config = dict(
    hidden_size=96,
    intermediate_size=384,
    norm_place='pre',
    init_std_down=0.0,
    optimizer='soap_variant',
    decay_shape='linear',
    final_lr_fraction=0.0,
)
Each number is 200 + 30 x the weight over its row's rms, rounded and kept within 0 to 999. Layers, rows and columns count from 0. The size before them is the row's rms in percent of the matrix's.

# layer 4 attention key, 128x96, rms 0.201, rows 0-72, columns 0-95
073,222,225,178,225,245,250,183,182,191,146,176,139,188,208,187,238,235,149,234,212,194,200,200,181,220,188,191,187,192,121,179,199,200,166,171,219,235,210,244,194,205,182,171,214,161,212,206,276,180,197,181,219,244,209,245,208,239,228,189,139,156,200,188,163,213,188,198,223,139,243,201,204,243,194,171,241,191,188,170,190,196,156,242,226,254,198,224,221,252,199,207,161,221,186,202,249
092,182,222,238,173,268,199,239,189,149,202,225,192,234,199,202,200,190,175,203,220,164,183,241,251,254,172,158,171,255,171,202,163,200,190,243,231,206,209,249,191,169,216,202,198,212,231,213,241,189,214,183,174,170,218,208,190,259,194,234,128,181,250,225,252,202,178,175,136,171,206,228,217,213,226,197,186,206,170,193,187,207,214,207,191,151,200,153,202,243,230,250,157,169,145,204,179
072,199,239,241,180,158,205,219,195,146,209,201,210,226,176,201,166,135,223,193,175,166,197,188,181,173,181,205,196,178,232,219,261,199,222,208,192,144,219,197,177,179,246,220,171,288,159,158,144,216,135,201,218,230,227,225,157,153,206,194,231,212,184,189,215,194,212,223,260,249,180,167,171,204,205,241,213,222,218,216,222,181,213,179,142,185,192,151,165,214,164,233,196,163,182,192,176
084,198,163,189,220,214,261,193,188,244,233,217,186,235,259,218,268,174,182,245,179,187,299,196,199,214,172,234,218,264,195,192,198,182,181,232,232,231,213,196,256,184,164,215,236,170,150,187,206,176,213,196,201,161,178,202,169,202,161,224,234,184,180,175,196,192,222,165,204,167,255,164,146,176,158,191,223,182,212,205,210,227,163,207,242,199,175,198,185,195,235,234,163,211,165,201,161
077,195,167,175,196,207,147,202,183,251,195,195,234,193,186,148,139,175,152,152,223,211,201,150,254,180,210,215,264,221,194,185,185,217,199,169,218,166,265,190,209,229,258,205,183,157,186,240,216,201,218,174,214,174,216,199,217,273,183,162,228,213,185,182,159,201,224,225,173,182,226,192,226,217,198,236,181,205,219,267,235,167,234,233,276,209,164,193,228,213,204,153,191,214,188,203,216
073,180,204,198,173,234,227,212,207,256,231,238,256,221,192,192,182,222,206,255,147,180,261,215,224,155,212,170,171,195,221,164,194,220,198,253,211,225,192,214,259,221,216,212,216,265,219,263,166,194,160,229,163,239,153,176,199,181,198,199,259,173,187,209,201,207,183,195,193,198,169,134,195,178,187,137,205,191,192,156,211,231,196,198,206,232,209,165,197,150,211,185,221,213,183,235,134
078,192,183,201,220,225,211,185,205,217,168,216,186,220,201,219,221,144,206,212,172,191,250,162,184,223,206,253,219,178,215,213,157,225,224,233,229,194,249,231,216,171,220,183,210,177,205,163,231,200,240,189,133,167,191,127,165,224,105,196,202,197,203,180,205,226,189,149,205,195,192,166,246,229,168,190,291,237,182,203,179,201,141,275,227,193,182,191,195,212,190,217,189,183,172,214,191
068,202,220,190,184,186,207,133,245,202,144,208,193,195,222,199,208,270,217,242,197,231,151,208,164,194,226,165,166,204,190,185,205,186,248,176,219,221,191,274,193,253,163,146,251,170,195,215,170,185,235,230,191,206,210,181,156,188,152,196,169,225,183,198,174,192,225,164,232,171,169,197,204,170,197,169,234,179,157,203,171,209,237,226,236,215,223,232,204,243,239,286,169,213,217,185,204
073,171,180,196,111,170,222,178,200,172,223,173,200,236,233,152,232,188,177,166,217,221,155,211,207,252,209,192,197,144,119,195,188,203,192,207,176,120,192,182,201,195,138,194,176,156,211,200,178,157,207,186,191,189,202,272,180,224,210,200,190,238,200,180,206,199,176,205,181,193,221,239,207,166,186,163,190,185,234,193,251,251,253,247,200,185,174,182,195,174,220,216,158,226,194,249,192
080,170,236,237,219,220,221,170,190,193,175,200,239,171,214,206,217,171,191,121,138,230,215,192,190,199,169,246,212,147,182,176,183,192,254,156,197,189,188,219,187,202,278,244,181,218,202,176,203,209,259,144,184,177,185,190,178,228,233,197,214,192,162,199,178,246,198,213,227,227,211,234,230,170,174,245,176,178,197,259,260,183,197,207,199,158,205,195,206,231,151,241,242,164,158,208,186
082,178,198,218,194,207,182,184,158,213,195,217,166,220,193,188,169,167,206,202,211,182,194,128,230,199,242,194,200,237,211,179,145,237,169,234,205,163,233,159,227,125,167,216,199,182,241,169,212,213,181,171,222,204,163,187,221,200,209,200,198,207,227,251,207,180,167,223,215,209,208,170,223,229,246,191,211,267,204,207,264,170,243,260,204,188,162,214,233,219,171,134,153,195,156,198,273
075,224,214,216,192,226,168,197,220,192,194,157,219,217,174,259,198,229,169,192,269,212,156,183,182,234,293,147,166,197,196,220,218,178,226,212,180,211,164,241,163,227,217,184,198,172,176,220,195,257,184,137,212,190,173,215,211,238,192,228,157,177,166,180,155,244,232,221,244,187,212,220,218,226,188,202,199,179,174,197,176,244,257,143,160,178,206,236,195,243,187,207,236,174,178,182,223
075,193,193,204,207,185,199,217,196,186,237,219,198,201,149,223,140,174,244,201,190,172,161,208,229,174,212,189,202,206,239,210,227,248,156,259,196,186,211,166,213,192,221,238,188,156,230,160,196,235,200,166,184,229,178,193,235,215,214,165,170,201,240,186,243,172,199,208,166,258,170,249,202,171,161,246,173,276,219,136,235,205,184,207,148,147,197,155,171,192,212,181,253,229,247,200,195
069,196,216,222,164,241,204,197,191,210,210,201,208,144,202,157,183,157,221,185,229,258,125,203,212,224,181,226,274,202,200,195,196,262,204,227,234,131,255,176,234,237,234,179,193,191,202,227,166,206,162,156,218,226,198,215,232,207,260,158,225,179,219,199,200,192,212,198,200,184,197,193,232,181,226,197,221,214,239,159,176,171,204,211,131,198,155,199,242,189,217,182,271,245,193,212,195
074,220,218,194,213,200,178,214,224,201,255,198,269,205,176,182,158,185,227,185,220,267,172,203,236,195,237,226,207,240,222,245,232,177,216,236,139,204,182,172,212,205,212,243,195,141,177,192,193,169,213,169,192,193,230,193,196,215,188,152,169,205,175,273,196,226,209,273,224,219,189,224,161,191,255,249,171,177,195,120,168,232,229,214,231,208,189,183,209,153,204,219,203,179,240,191,176
076,170,204,235,157,181,213,222,220,151,201,204,207,184,201,223,198,157,205,179,144,198,180,230,213,170,145,190,171,171,243,233,213,201,143,244,189,186,208,136,186,170,209,233,177,228,195,149,166,211,172,198,249,206,186,238,220,202,252,217,257,245,224,234,217,159,227,213,199,257,221,219,179,161,202,264,182,186,205,204,212,215,203,166,144,147,224,181,186,170,204,181,276,196,187,195,182
078,199,193,141,173,236,194,189,174,238,235,241,208,255,183,173,176,224,252,175,243,178,171,239,225,187,180,203,241,204,198,184,191,160,172,116,189,217,149,144,163,228,220,190,179,140,216,225,219,132,188,237,183,176,192,244,190,157,193,170,159,201,164,190,153,200,189,199,210,141,164,231,215,191,209,223,188,196,225,160,181,201,219,185,196,201,184,174,236,180,158,173,207,192,163,230,171
075,177,228,221,189,229,273,174,198,170,194,193,172,175,230,214,205,199,256,232,188,265,184,306,187,227,164,206,197,164,205,244,180,210,173,209,161,224,153,217,208,199,194,185,211,215,233,163,197,169,206,226,218,176,187,209,174,169,219,218,140,225,188,241,204,170,218,143,192,226,228,207,203,149,148,192,188,193,140,198,237,167,197,221,180,133,173,204,201,201,174,226,180,199,236,211,238
077,204,223,175,197,191,194,207,219,239,194,163,234,203,167,180,158,233,202,191,276,190,164,228,189,171,215,180,224,261,232,186,226,142,180,169,204,210,220,244,194,216,163,213,204,129,258,214,177,273,184,204,242,192,199,234,230,198,168,173,174,242,193,165,170,224,225,253,173,199,184,186,198,234,186,222,196,218,223,231,187,224,215,192,261,231,190,155,156,239,237,171,238,208,162,177,227
083,180,200,240,181,214,143,221,194,213,180,245,197,248,259,186,218,189,211,193,198,181,186,162,180,237,174,172,150,265,217,200,176,166,238,242,208,167,213,186,179,184,175,224,162,188,194,226,210,274,199,164,210,177,171,212,192,228,154,204,236,183,187,238,190,164,179,198,174,153,207,178,233,170,173,233,221,203,210,238,158,219,218,214,231,140,150,235,187,247,143,203,154,194,148,175,190
073,230,205,235,250,160,186,182,241,173,228,149,184,178,237,203,196,158,172,196,195,203,212,182,212,202,186,247,209,219,254,277,261,218,215,166,192,161,190,231,183,196,217,219,205,220,210,190,199,241,237,193,206,236,235,153,249,161,224,186,260,258,198,222,224,185,195,224,246,250,227,175,193,172,241,196,172,192,206,257,191,200,205,138,220,168,255,228,203,220,195,223,227,161,176,195,187
078,237,221,176,189,208,207,183,205,253,175,223,195,208,201,188,225,244,223,258,241,183,252,192,124,237,198,223,226,171,171,177,202,182,239,161,208,219,185,210,241,252,187,151,210,230,184,255,204,142,231,238,183,198,193,193,175,188,189,179,203,137,179,197,155,246,152,168,213,132,202,173,236,202,204,151,253,198,174,177,199,186,198,233,203,216,199,240,195,240,199,217,173,232,151,215,188
080,261,200,205,255,173,221,242,190,188,205,181,179,204,187,217,161,162,217,181,142,203,184,165,220,181,187,215,201,187,242,215,248,221,209,175,161,233,195,186,176,188,250,240,220,206,209,154,187,241,178,136,252,194,193,176,209,207,228,202,145,194,230,197,166,186,225,232,187,238,192,244,214,177,163,277,217,193,212,206,194,156,160,205,162,182,209,175,201,172,225,172,268,201,264,172,241
094,195,172,161,250,190,210,203,168,208,184,223,216,182,230,246,256,241,257,235,235,184,207,258,191,229,140,208,210,248,222,188,212,174,174,231,227,232,154,207,229,221,167,162,220,206,178,217,210,189,210,263,174,202,217,193,183,143,193,178,180,174,209,198,245,193,191,145,178,186,186,253,183,185,156,202,173,222,191,182,186,221,130,207,192,199,211,139,207,172,261,208,179,230,214,221,143
068,201,204,233,160,168,175,208,187,179,181,228,216,193,162,239,141,164,224,178,195,199,192,190,218,187,194,188,209,214,234,204,221,232,160,277,223,191,228,162,222,164,215,235,224,173,267,188,200,243,197,175,254,207,186,195,246,190,229,200,185,187,175,232,254,172,203,207,196,286,174,212,211,147,193,240,148,264,238,189,218,231,231,213,168,145,176,174,206,197,207,170,248,187,187,222,212
075,222,213,233,234,185,190,201,274,161,184,208,166,218,196,235,156,176,230,194,199,252,134,202,226,179,218,172,255,232,211,209,179,247,188,252,219,178,195,203,203,138,291,216,213,208,186,162,220,220,203,165,225,228,201,178,241,181,220,222,210,168,229,258,243,176,192,217,193,210,213,167,179,233,274,230,228,200,207,191,236,203,196,211,173,201,163,233,206,154,184,222,190,153,209,201,219
078,201,160,179,213,206,242,165,203,190,183,162,222,219,201,194,224,219,170,212,100,229,235,206,236,200,177,152,189,199,155,173,156,215,224,212,212,238,184,210,186,171,205,195,173,180,218,195,178,191,210,220,192,184,200,166,158,193,194,176,210,175,177,268,244,212,243,137,204,162,189,182,186,226,249,193,208,163,208,229,175,151,204,274,248,224,149,213,261,201,260,227,186,194,202,232,185
080,236,197,195,196,172,145,223,216,192,222,208,149,250,185,167,208,172,177,167,236,165,156,152,258,269,263,171,196,170,157,214,168,224,222,165,150,191,160,171,189,227,199,165,186,145,188,225,260,153,174,187,174,198,200,192,192,244,197,212,168,168,199,185,170,212,189,205,179,194,204,209,261,184,175,217,225,201,204,190,187,236,158,175,182,180,200,239,196,239,185,176,243,222,259,208,217
072,224,204,181,213,205,201,182,206,217,184,180,205,228,166,180,237,244,195,196,208,188,200,177,173,195,216,182,220,171,130,177,207,182,263,134,164,219,195,253,176,224,192,131,176,218,195,251,227,189,228,197,211,174,191,193,197,225,169,204,180,157,203,172,151,212,165,211,244,123,212,193,246,223,206,186,268,173,185,215,146,178,185,211,231,266,218,236,220,241,146,247,187,206,175,190,202
076,223,212,240,206,192,180,202,212,200,222,171,193,214,223,189,225,207,287,212,221,191,195,207,180,197,176,166,215,172,235,227,153,267,200,221,168,209,247,200,230,167,248,222,190,222,212,182,169,202,191,169,239,237,199,235,194,178,216,216,228,226,216,183,232,225,213,140,166,183,177,161,212,141,174,181,215,231,197,190,152,172,251,209,132,153,165,163,240,205,228,151,238,233,255,168,199
080,180,221,161,204,177,218,211,178,212,193,189,209,148,159,209,205,216,250,231,223,196,195,257,216,160,203,199,223,168,232,239,233,256,175,283,189,254,213,174,194,269,222,195,223,183,215,241,213,186,181,232,192,221,206,218,223,180,140,209,153,178,177,232,233,198,189,170,198,174,183,177,180,194,167,202,188,225,148,92,168,189,197,193,170,177,210,185,228,199,210,189,200,243,248,198,181
064,207,198,180,175,226,206,214,170,213,158,209,177,221,188,178,245,246,205,189,191,176,207,173,187,227,203,197,194,188,121,123,194,152,244,121,240,214,218,241,223,216,155,142,219,197,224,200,204,190,206,227,201,186,203,202,159,213,148,207,188,167,178,146,186,241,175,199,211,142,159,196,203,214,205,175,233,181,186,221,195,224,171,241,228,283,198,234,177,235,197,244,168,218,191,182,170
086,222,193,206,210,145,174,235,200,192,234,223,214,217,168,256,168,181,210,180,184,219,209,239,277,221,193,161,182,206,215,239,232,232,169,241,155,203,187,173,191,188,196,214,203,212,207,197,168,222,177,180,236,185,212,195,192,204,206,237,142,187,220,230,222,137,245,171,153,259,189,222,188,175,154,219,154,206,214,199,189,209,203,174,152,163,193,142,233,129,223,170,252,195,249,231,171
072,176,192,156,235,248,209,194,214,183,167,184,164,165,193,176,207,268,134,223,229,180,183,173,220,198,252,213,209,202,200,140,202,167,196,143,165,198,198,177,202,171,189,173,217,214,184,226,182,235,140,222,167,195,218,255,207,242,177,225,200,169,200,151,169,201,200,180,285,131,248,216,236,234,200,193,197,194,182,196,191,179,208,189,213,214,187,222,190,177,212,211,147,159,139,166,193
076,220,149,250,190,155,171,191,199,201,207,180,224,217,192,227,198,170,208,210,140,211,206,189,246,193,156,168,202,188,251,243,218,235,182,228,182,204,146,166,189,199,247,215,188,228,203,160,220,214,175,170,223,179,192,164,214,161,191,213,197,218,216,249,246,168,207,192,160,228,246,199,201,151,204,237,170,208,172,202,207,181,165,199,165,103,231,191,257,164,188,200,232,163,270,201,225
075,200,158,172,198,249,237,224,259,174,209,216,145,265,238,213,167,178,178,209,215,230,253,147,183,244,209,235,193,230,202,215,222,185,192,162,206,219,189,148,201,192,131,208,194,192,147,157,178,193,202,148,186,202,185,205,141,210,208,208,197,188,211,207,143,194,174,181,204,163,205,195,220,235,190,241,232,141,186,226,196,208,181,212,185,197,204,272,158,178,189,189,163,161,192,212,260
064,190,181,260,209,190,197,212,207,166,208,220,199,221,197,241,172,154,195,180,217,195,204,200,204,275,170,190,197,247,191,234,193,253,187,225,204,207,145,192,223,208,217,208,218,222,231,156,204,194,191,176,191,189,201,191,162,175,199,177,146,171,235,255,241,216,219,174,126,224,189,223,235,187,192,216,133,248,203,176,159,196,177,237,130,128,240,202,229,220,219,188,242,177,237,242,209
068,174,202,188,191,213,197,262,178,185,236,211,211,147,217,215,181,228,217,203,252,205,225,233,202,215,219,217,202,190,199,185,219,242,169,284,239,189,218,178,226,254,233,206,198,241,220,221,169,160,174,217,186,224,213,186,194,219,220,197,250,175,210,182,204,229,217,194,151,213,140,184,191,191,227,171,134,237,195,138,206,211,232,169,142,183,180,174,181,124,220,176,236,255,237,201,165
077,221,221,207,227,131,235,152,252,172,216,151,212,173,189,217,202,176,182,228,146,233,217,171,176,148,185,148,220,182,193,218,183,264,192,245,200,165,217,212,199,154,189,192,184,212,222,165,163,186,191,221,181,230,185,198,192,225,160,197,228,220,248,188,236,191,198,171,217,211,194,186,148,188,186,208,210,254,173,139,282,234,175,229,179,166,213,188,221,202,205,263,223,224,247,207,212
075,139,206,224,194,233,198,205,229,238,195,179,222,222,201,226,232,154,246,210,105,207,194,228,204,218,202,184,171,181,238,231,181,184,239,280,158,221,196,197,205,182,221,211,188,231,189,214,206,212,194,195,147,177,189,190,191,195,187,212,213,182,192,263,248,202,135,175,179,228,210,202,209,200,192,253,270,187,169,139,159,209,154,229,158,161,178,207,196,164,200,230,210,181,219,182,156
074,180,187,212,232,214,215,176,209,169,222,184,209,177,213,175,197,190,172,194,140,232,161,191,242,164,190,195,160,124,231,191,226,184,167,203,178,180,199,199,204,194,190,262,166,170,178,180,186,225,172,177,243,187,189,241,177,207,221,192,234,196,180,200,166,178,240,194,206,240,203,259,152,209,200,219,212,141,186,215,236,221,176,186,183,200,218,137,178,87,244,188,240,235,233,156,202
064,205,192,157,194,185,202,229,226,236,197,217,189,233,177,163,221,196,222,181,208,215,228,195,231,209,208,212,209,174,116,189,181,199,233,155,149,229,178,191,202,211,144,151,169,236,197,222,187,149,196,233,200,181,234,176,148,200,148,250,166,228,220,179,148,175,168,159,168,149,192,140,199,209,187,185,289,178,160,218,215,176,176,208,220,233,220,232,195,215,166,202,149,186,203,174,181
074,205,149,216,115,176,222,139,166,202,241,170,217,201,199,159,214,163,234,191,211,223,168,172,139,207,259,177,210,165,194,196,211,208,175,191,187,167,189,189,211,226,196,177,228,176,222,209,204,200,184,225,234,171,124,199,275,181,178,170,158,194,160,231,198,247,218,285,234,221,166,227,212,162,200,213,220,248,206,249,199,197,213,204,216,195,199,218,192,214,159,221,215,178,220,212,227
066,202,218,195,205,175,166,221,205,176,190,184,173,195,193,233,158,165,175,187,213,212,140,193,219,224,172,190,232,245,210,252,230,238,186,209,222,174,190,159,183,195,246,234,272,157,220,159,180,237,182,199,161,231,168,182,255,160,189,189,179,225,236,218,222,193,250,217,186,252,198,214,227,187,165,244,144,281,246,219,196,183,191,212,215,143,216,141,214,189,226,183,219,173,206,233,197
068,190,188,224,213,224,251,135,232,199,187,177,204,138,207,203,205,180,204,214,138,215,241,199,170,150,162,216,235,203,257,216,219,157,147,192,260,196,178,202,229,151,207,240,247,229,206,172,200,229,184,253,198,186,172,228,162,192,236,256,246,214,204,202,215,171,199,197,213,252,183,237,225,192,204,236,242,216,170,193,257,188,176,197,196,179,230,207,178,195,241,221,250,202,224,243,170
067,212,191,257,238,189,209,226,202,178,248,183,169,210,220,221,203,197,216,213,160,207,232,260,233,261,220,207,150,215,226,238,215,174,170,169,168,211,181,197,223,159,259,128,181,268,192,161,227,203,209,221,234,225,205,204,167,225,180,151,204,190,229,226,189,186,193,223,211,193,181,191,177,192,206,208,233,183,153,201,130,264,190,158,122,220,210,194,189,210,193,252,206,177,216,189,224
068,220,228,154,142,204,222,191,191,232,190,242,161,233,208,199,212,191,217,209,217,195,215,219,213,206,227,155,200,177,199,162,180,196,205,182,183,214,173,247,207,197,168,221,226,168,166,281,258,151,208,237,154,242,233,158,167,177,226,210,170,147,197,186,241,158,157,163,236,184,163,237,228,146,196,154,237,178,212,235,211,234,208,151,184,204,198,167,204,232,239,228,184,191,227,245,203
087,220,253,233,167,170,200,249,169,200,161,201,193,204,161,220,195,186,209,196,193,167,150,182,200,169,224,174,198,219,255,229,235,220,202,228,200,203,255,226,179,181,230,217,246,188,245,209,240,259,187,167,213,208,143,174,227,234,165,217,146,180,242,213,206,229,172,237,166,238,151,221,253,204,181,230,222,260,213,253,176,181,230,182,197,216,184,173,169,232,225,210,260,216,194,208,167
070,172,221,196,182,223,234,207,189,200,196,210,169,200,202,219,213,254,178,230,182,209,221,205,141,187,216,214,252,259,179,183,194,216,214,180,223,226,198,184,175,248,179,159,216,258,176,205,153,146,193,226,132,221,226,259,196,183,207,240,220,244,216,166,232,189,173,194,286,136,204,222,166,187,168,203,223,196,197,207,145,181,233,175,196,192,208,255,198,231,171,250,148,186,220,203,205
082,218,215,199,198,226,225,203,167,212,165,258,207,220,206,205,254,214,205,222,191,165,231,229,169,206,154,224,202,241,168,164,200,216,173,226,235,217,250,223,214,167,193,178,179,181,241,211,255,200,213,205,194,226,207,214,208,234,175,173,164,154,220,224,238,183,151,166,169,130,143,163,166,202,208,161,228,235,185,136,172,230,169,216,200,266,190,198,200,265,186,215,170,239,152,210,179
067,198,165,202,196,204,207,223,196,186,212,225,203,213,159,209,141,166,243,156,207,214,166,183,225,147,219,200,231,206,208,175,191,239,189,234,260,219,193,229,207,249,198,216,140,150,257,230,158,186,132,203,202,227,208,187,180,154,190,199,222,192,218,173,228,162,183,192,205,231,136,245,203,211,180,209,217,211,248,181,218,186,152,177,163,163,166,182,157,196,177,197,155,177,282,176,220
081,174,154,180,224,213,191,187,206,212,192,184,160,227,237,183,251,210,172,251,196,152,245,200,131,257,177,209,182,201,202,224,152,127,195,153,213,224,160,190,219,213,183,155,212,229,204,171,199,133,209,248,173,198,188,233,183,157,183,234,233,228,208,207,176,223,177,153,219,189,250,196,200,236,231,163,260,166,151,214,193,184,186,226,207,180,224,215,182,190,235,174,153,215,162,191,208
081,171,188,212,187,164,139,157,207,190,176,207,200,229,195,195,207,177,202,189,225,194,183,215,178,285,175,199,238,200,154,220,148,232,237,198,217,184,200,248,226,232,220,192,243,205,205,222,205,221,242,211,210,175,209,189,190,159,125,166,119,181,157,236,244,181,245,186,204,235,189,161,215,191,206,141,188,265,200,230,180,219,163,229,215,184,213,217,242,241,170,236,200,174,180,182,224
074,213,228,218,190,155,205,216,228,232,204,178,225,164,209,221,144,181,242,221,205,240,141,218,191,175,208,178,205,173,256,209,201,264,171,216,186,220,212,200,202,216,255,177,231,202,245,216,173,247,144,231,231,245,166,152,206,155,172,139,159,173,205,242,183,181,239,211,187,214,136,172,193,193,161,201,193,261,216,138,173,194,235,207,187,198,183,201,214,197,196,183,212,194,233,147,180
067,217,193,205,226,220,210,163,222,176,194,212,179,245,209,133,232,216,160,203,190,207,173,160,213,202,243,195,180,212,164,186,214,178,232,134,168,211,224,232,188,195,179,179,177,202,169,211,227,198,200,177,219,144,184,226,185,246,169,228,196,186,179,179,160,216,207,229,233,102,203,180,211,228,238,197,257,163,178,210,164,186,227,193,252,278,185,261,200,246,165,214,175,220,167,167,220
069,168,193,231,231,211,208,190,228,229,166,197,207,281,230,187,230,207,176,178,187,166,219,190,236,243,194,205,161,222,138,217,183,161,233,147,202,224,189,211,195,178,205,192,221,205,175,186,189,225,217,188,146,159,223,222,156,208,144,202,225,213,141,157,166,285,224,199,172,181,181,165,263,212,137,228,210,174,198,194,155,212,175,245,236,224,218,177,204,199,186,201,211,169,174,213,153
075,188,147,200,229,211,208,202,188,195,195,146,220,203,225,220,266,204,147,213,219,137,270,167,173,258,182,202,188,192,184,222,216,155,237,182,183,177,165,231,222,230,163,191,141,229,165,223,209,215,206,184,218,187,230,216,166,255,175,206,221,196,202,186,187,220,213,174,158,183,307,184,183,200,237,177,193,167,169,232,166,209,163,212,232,196,206,218,206,207,194,231,142,165,186,214,221
072,228,225,255,181,181,234,174,208,199,207,211,213,167,211,258,163,202,242,185,207,212,177,237,215,216,221,175,232,190,262,192,221,238,223,232,184,209,174,250,163,230,216,193,203,180,186,202,161,236,189,180,174,145,198,174,205,187,187,173,213,221,195,200,253,232,245,189,227,213,214,241,221,137,135,182,102,225,198,209,188,180,195,179,187,132,215,221,210,179,215,233,248,197,262,224,194
088,189,157,240,246,181,204,180,185,205,234,182,179,210,159,184,176,193,187,151,204,216,208,184,237,216,227,211,204,168,199,233,157,216,155,204,221,176,177,124,207,166,171,176,160,131,215,124,170,152,183,213,225,179,177,214,166,193,179,166,193,184,235,245,191,232,197,199,240,198,200,242,204,260,190,188,212,196,215,138,173,166,226,241,187,138,219,177,219,165,181,178,146,188,199,242,219
082,212,265,176,227,203,196,237,217,180,149,274,167,202,176,251,200,225,263,232,267,209,229,199,167,188,204,175,216,280,212,180,154,209,220,239,249,208,231,209,206,197,204,181,181,235,213,203,212,210,205,254,190,230,172,188,192,208,190,185,221,176,236,195,216,282,173,203,161,188,204,208,209,209,217,187,175,204,204,223,182,179,220,218,237,244,163,249,172,168,263,195,211,243,222,218,207
078,231,264,218,220,167,191,185,208,152,206,235,225,198,224,165,185,178,213,183,211,196,110,211,235,169,216,240,223,198,249,239,247,227,183,204,191,153,188,200,166,176,201,220,209,201,187,208,143,224,181,166,214,218,235,200,194,166,227,200,174,264,215,247,234,169,206,191,212,276,150,207,186,188,215,195,166,212,260,153,233,190,252,164,219,209,209,200,228,178,199,154,193,203,187,246,170
073,197,244,216,203,192,185,201,210,191,159,206,231,169,174,242,187,229,252,208,220,204,155,190,183,227,176,193,202,153,164,194,227,203,249,169,198,172,137,258,229,202,235,151,246,238,185,208,189,171,245,222,211,183,210,145,200,192,210,215,159,139,163,202,215,201,181,203,239,240,153,243,223,143,184,187,180,197,153,196,205,175,177,228,234,148,230,172,231,221,173,222,179,180,226,271,183
068,215,202,184,190,206,187,196,200,206,174,189,150,246,234,154,270,210,168,207,198,160,257,181,209,237,201,171,198,186,135,204,198,180,197,159,176,229,213,247,206,188,165,176,172,165,172,245,267,158,222,212,242,164,225,220,177,248,207,202,204,139,169,181,174,221,196,215,230,134,231,190,220,218,233,180,243,155,182,240,167,203,180,204,208,265,205,220,209,228,198,216,203,238,195,156,228
073,200,195,178,187,206,173,208,210,228,203,238,204,230,241,184,243,229,157,197,163,235,240,163,183,192,199,246,192,163,179,166,160,213,196,188,193,197,209,215,207,210,152,207,205,209,219,247,194,197,238,194,178,180,178,184,204,200,128,196,207,197,247,232,157,167,179,145,216,122,207,172,196,198,219,138,241,189,192,272,172,215,219,163,253,188,196,199,219,206,130,241,137,207,148,178,213
107,156,208,207,175,205,194,256,178,179,232,226,228,218,145,153,172,214,149,187,179,199,194,187,213,152,215,224,203,162,256,175,223,170,136,227,189,169,165,174,239,172,203,224,170,190,210,143,168,191,184,181,212,168,212,244,218,182,203,223,220,202,238,228,192,213,242,199,199,257,197,215,147,210,219,307,192,227,203,170,228,197,210,185,135,226,210,190,180,187,205,204,236,185,242,200,160
123,187,179,207,164,239,225,197,215,187,191,187,240,233,306,229,206,217,151,175,156,202,200,229,266,194,183,203,160,169,219,193,160,187,185,189,176,176,180,189,209,158,184,222,196,160,180,152,198,222,216,222,235,184,182,225,218,219,222,223,246,241,239,206,131,206,144,173,221,247,208,171,201,215,222,235,181,182,171,216,216,170,164,194,163,224,197,189,218,127,201,179,209,147,240,204,224
133,231,213,187,187,141,189,180,225,162,176,198,189,230,192,160,159,211,200,181,242,204,168,183,263,194,182,182,207,216,229,184,238,221,187,197,217,208,212,215,173,202,264,237,147,159,180,230,236,238,163,146,185,194,214,175,263,178,186,223,194,211,216,186,238,173,189,233,186,223,153,199,203,178,209,221,151,219,191,227,187,203,246,144,280,160,150,180,208,199,183,216,253,221,234,258,194
117,174,230,227,184,212,175,194,239,214,146,213,139,201,220,234,223,154,224,181,252,174,182,179,193,268,156,210,250,186,208,173,149,164,188,216,212,197,186,226,190,210,179,208,177,254,224,225,136,218,184,198,204,224,171,217,213,172,198,104,176,222,190,216,233,223,150,187,234,223,235,159,214,199,263,177,244,210,186,190,178,181,208,224,136,200,212,186,185,239,212,213,213,173,188,166,188
101,195,207,197,196,231,216,174,161,196,180,205,160,164,211,197,267,207,214,189,203,158,275,203,147,225,194,204,237,202,158,191,213,212,244,186,193,175,157,212,234,189,174,140,160,205,162,220,212,168,207,167,149,190,228,191,178,233,167,194,225,185,176,206,197,236,164,184,247,137,241,124,197,180,204,151,208,182,180,227,163,204,196,271,233,208,213,243,186,230,232,220,150,212,188,207,213
125,195,165,205,148,209,167,211,164,195,143,205,229,212,202,189,150,196,162,176,222,150,209,164,237,220,199,164,286,184,166,184,217,234,196,187,184,241,218,216,182,197,176,258,205,210,192,152,221,168,210,182,193,231,161,236,242,235,188,235,246,216,183,138,186,183,249,221,180,198,151,195,166,172,197,187,183,202,221,234,188,218,261,157,161,208,215,188,254,157,200,219,180,209,252,187,193
114,219,234,183,192,173,169,185,233,199,189,222,201,209,177,230,161,206,186,143,208,151,251,216,171,211,164,187,215,199,137,236,204,227,220,178,216,229,197,243,218,217,228,245,176,207,212,230,223,252,154,182,165,225,203,192,232,156,156,222,181,193,168,167,206,148,161,193,199,249,211,132,262,194,206,233,229,207,248,149,196,166,203,207,188,156,150,248,202,194,199,258,234,221,194,229,195
111,178,139,211,184,179,205,212,201,252,206,200,213,158,193,222,233,215,226,225,261,190,209,175,192,241,183,175,223,246,168,237,189,202,234,183,207,229,183,209,210,195,162,173,230,264,126,180,170,220,203,223,195,199,204,203,203,226,150,195,191,169,205,219,192,196,163,197,221,125,249,173,248,204,195,196,293,184,269,202,180,185,176,181,184,225,181,214,177,213,222,265,176,221,172,164,173
124,226,224,193,192,220,205,194,249,151,231,223,198,157,150,264,151,244,228,203,160,217,236,227,144,203,203,198,192,213,235,195,193,184,183,199,202,171,157,242,188,205,196,241,220,171,153,218,164,211,163,166,211,206,197,212,229,150,145,205,169,232,184,232,152,176,177,181,211,159,220,205,232,230,244,222,224,171,223,162,156,226,159,221,163,207,203,231,200,258,232,197,211,211,223,273,208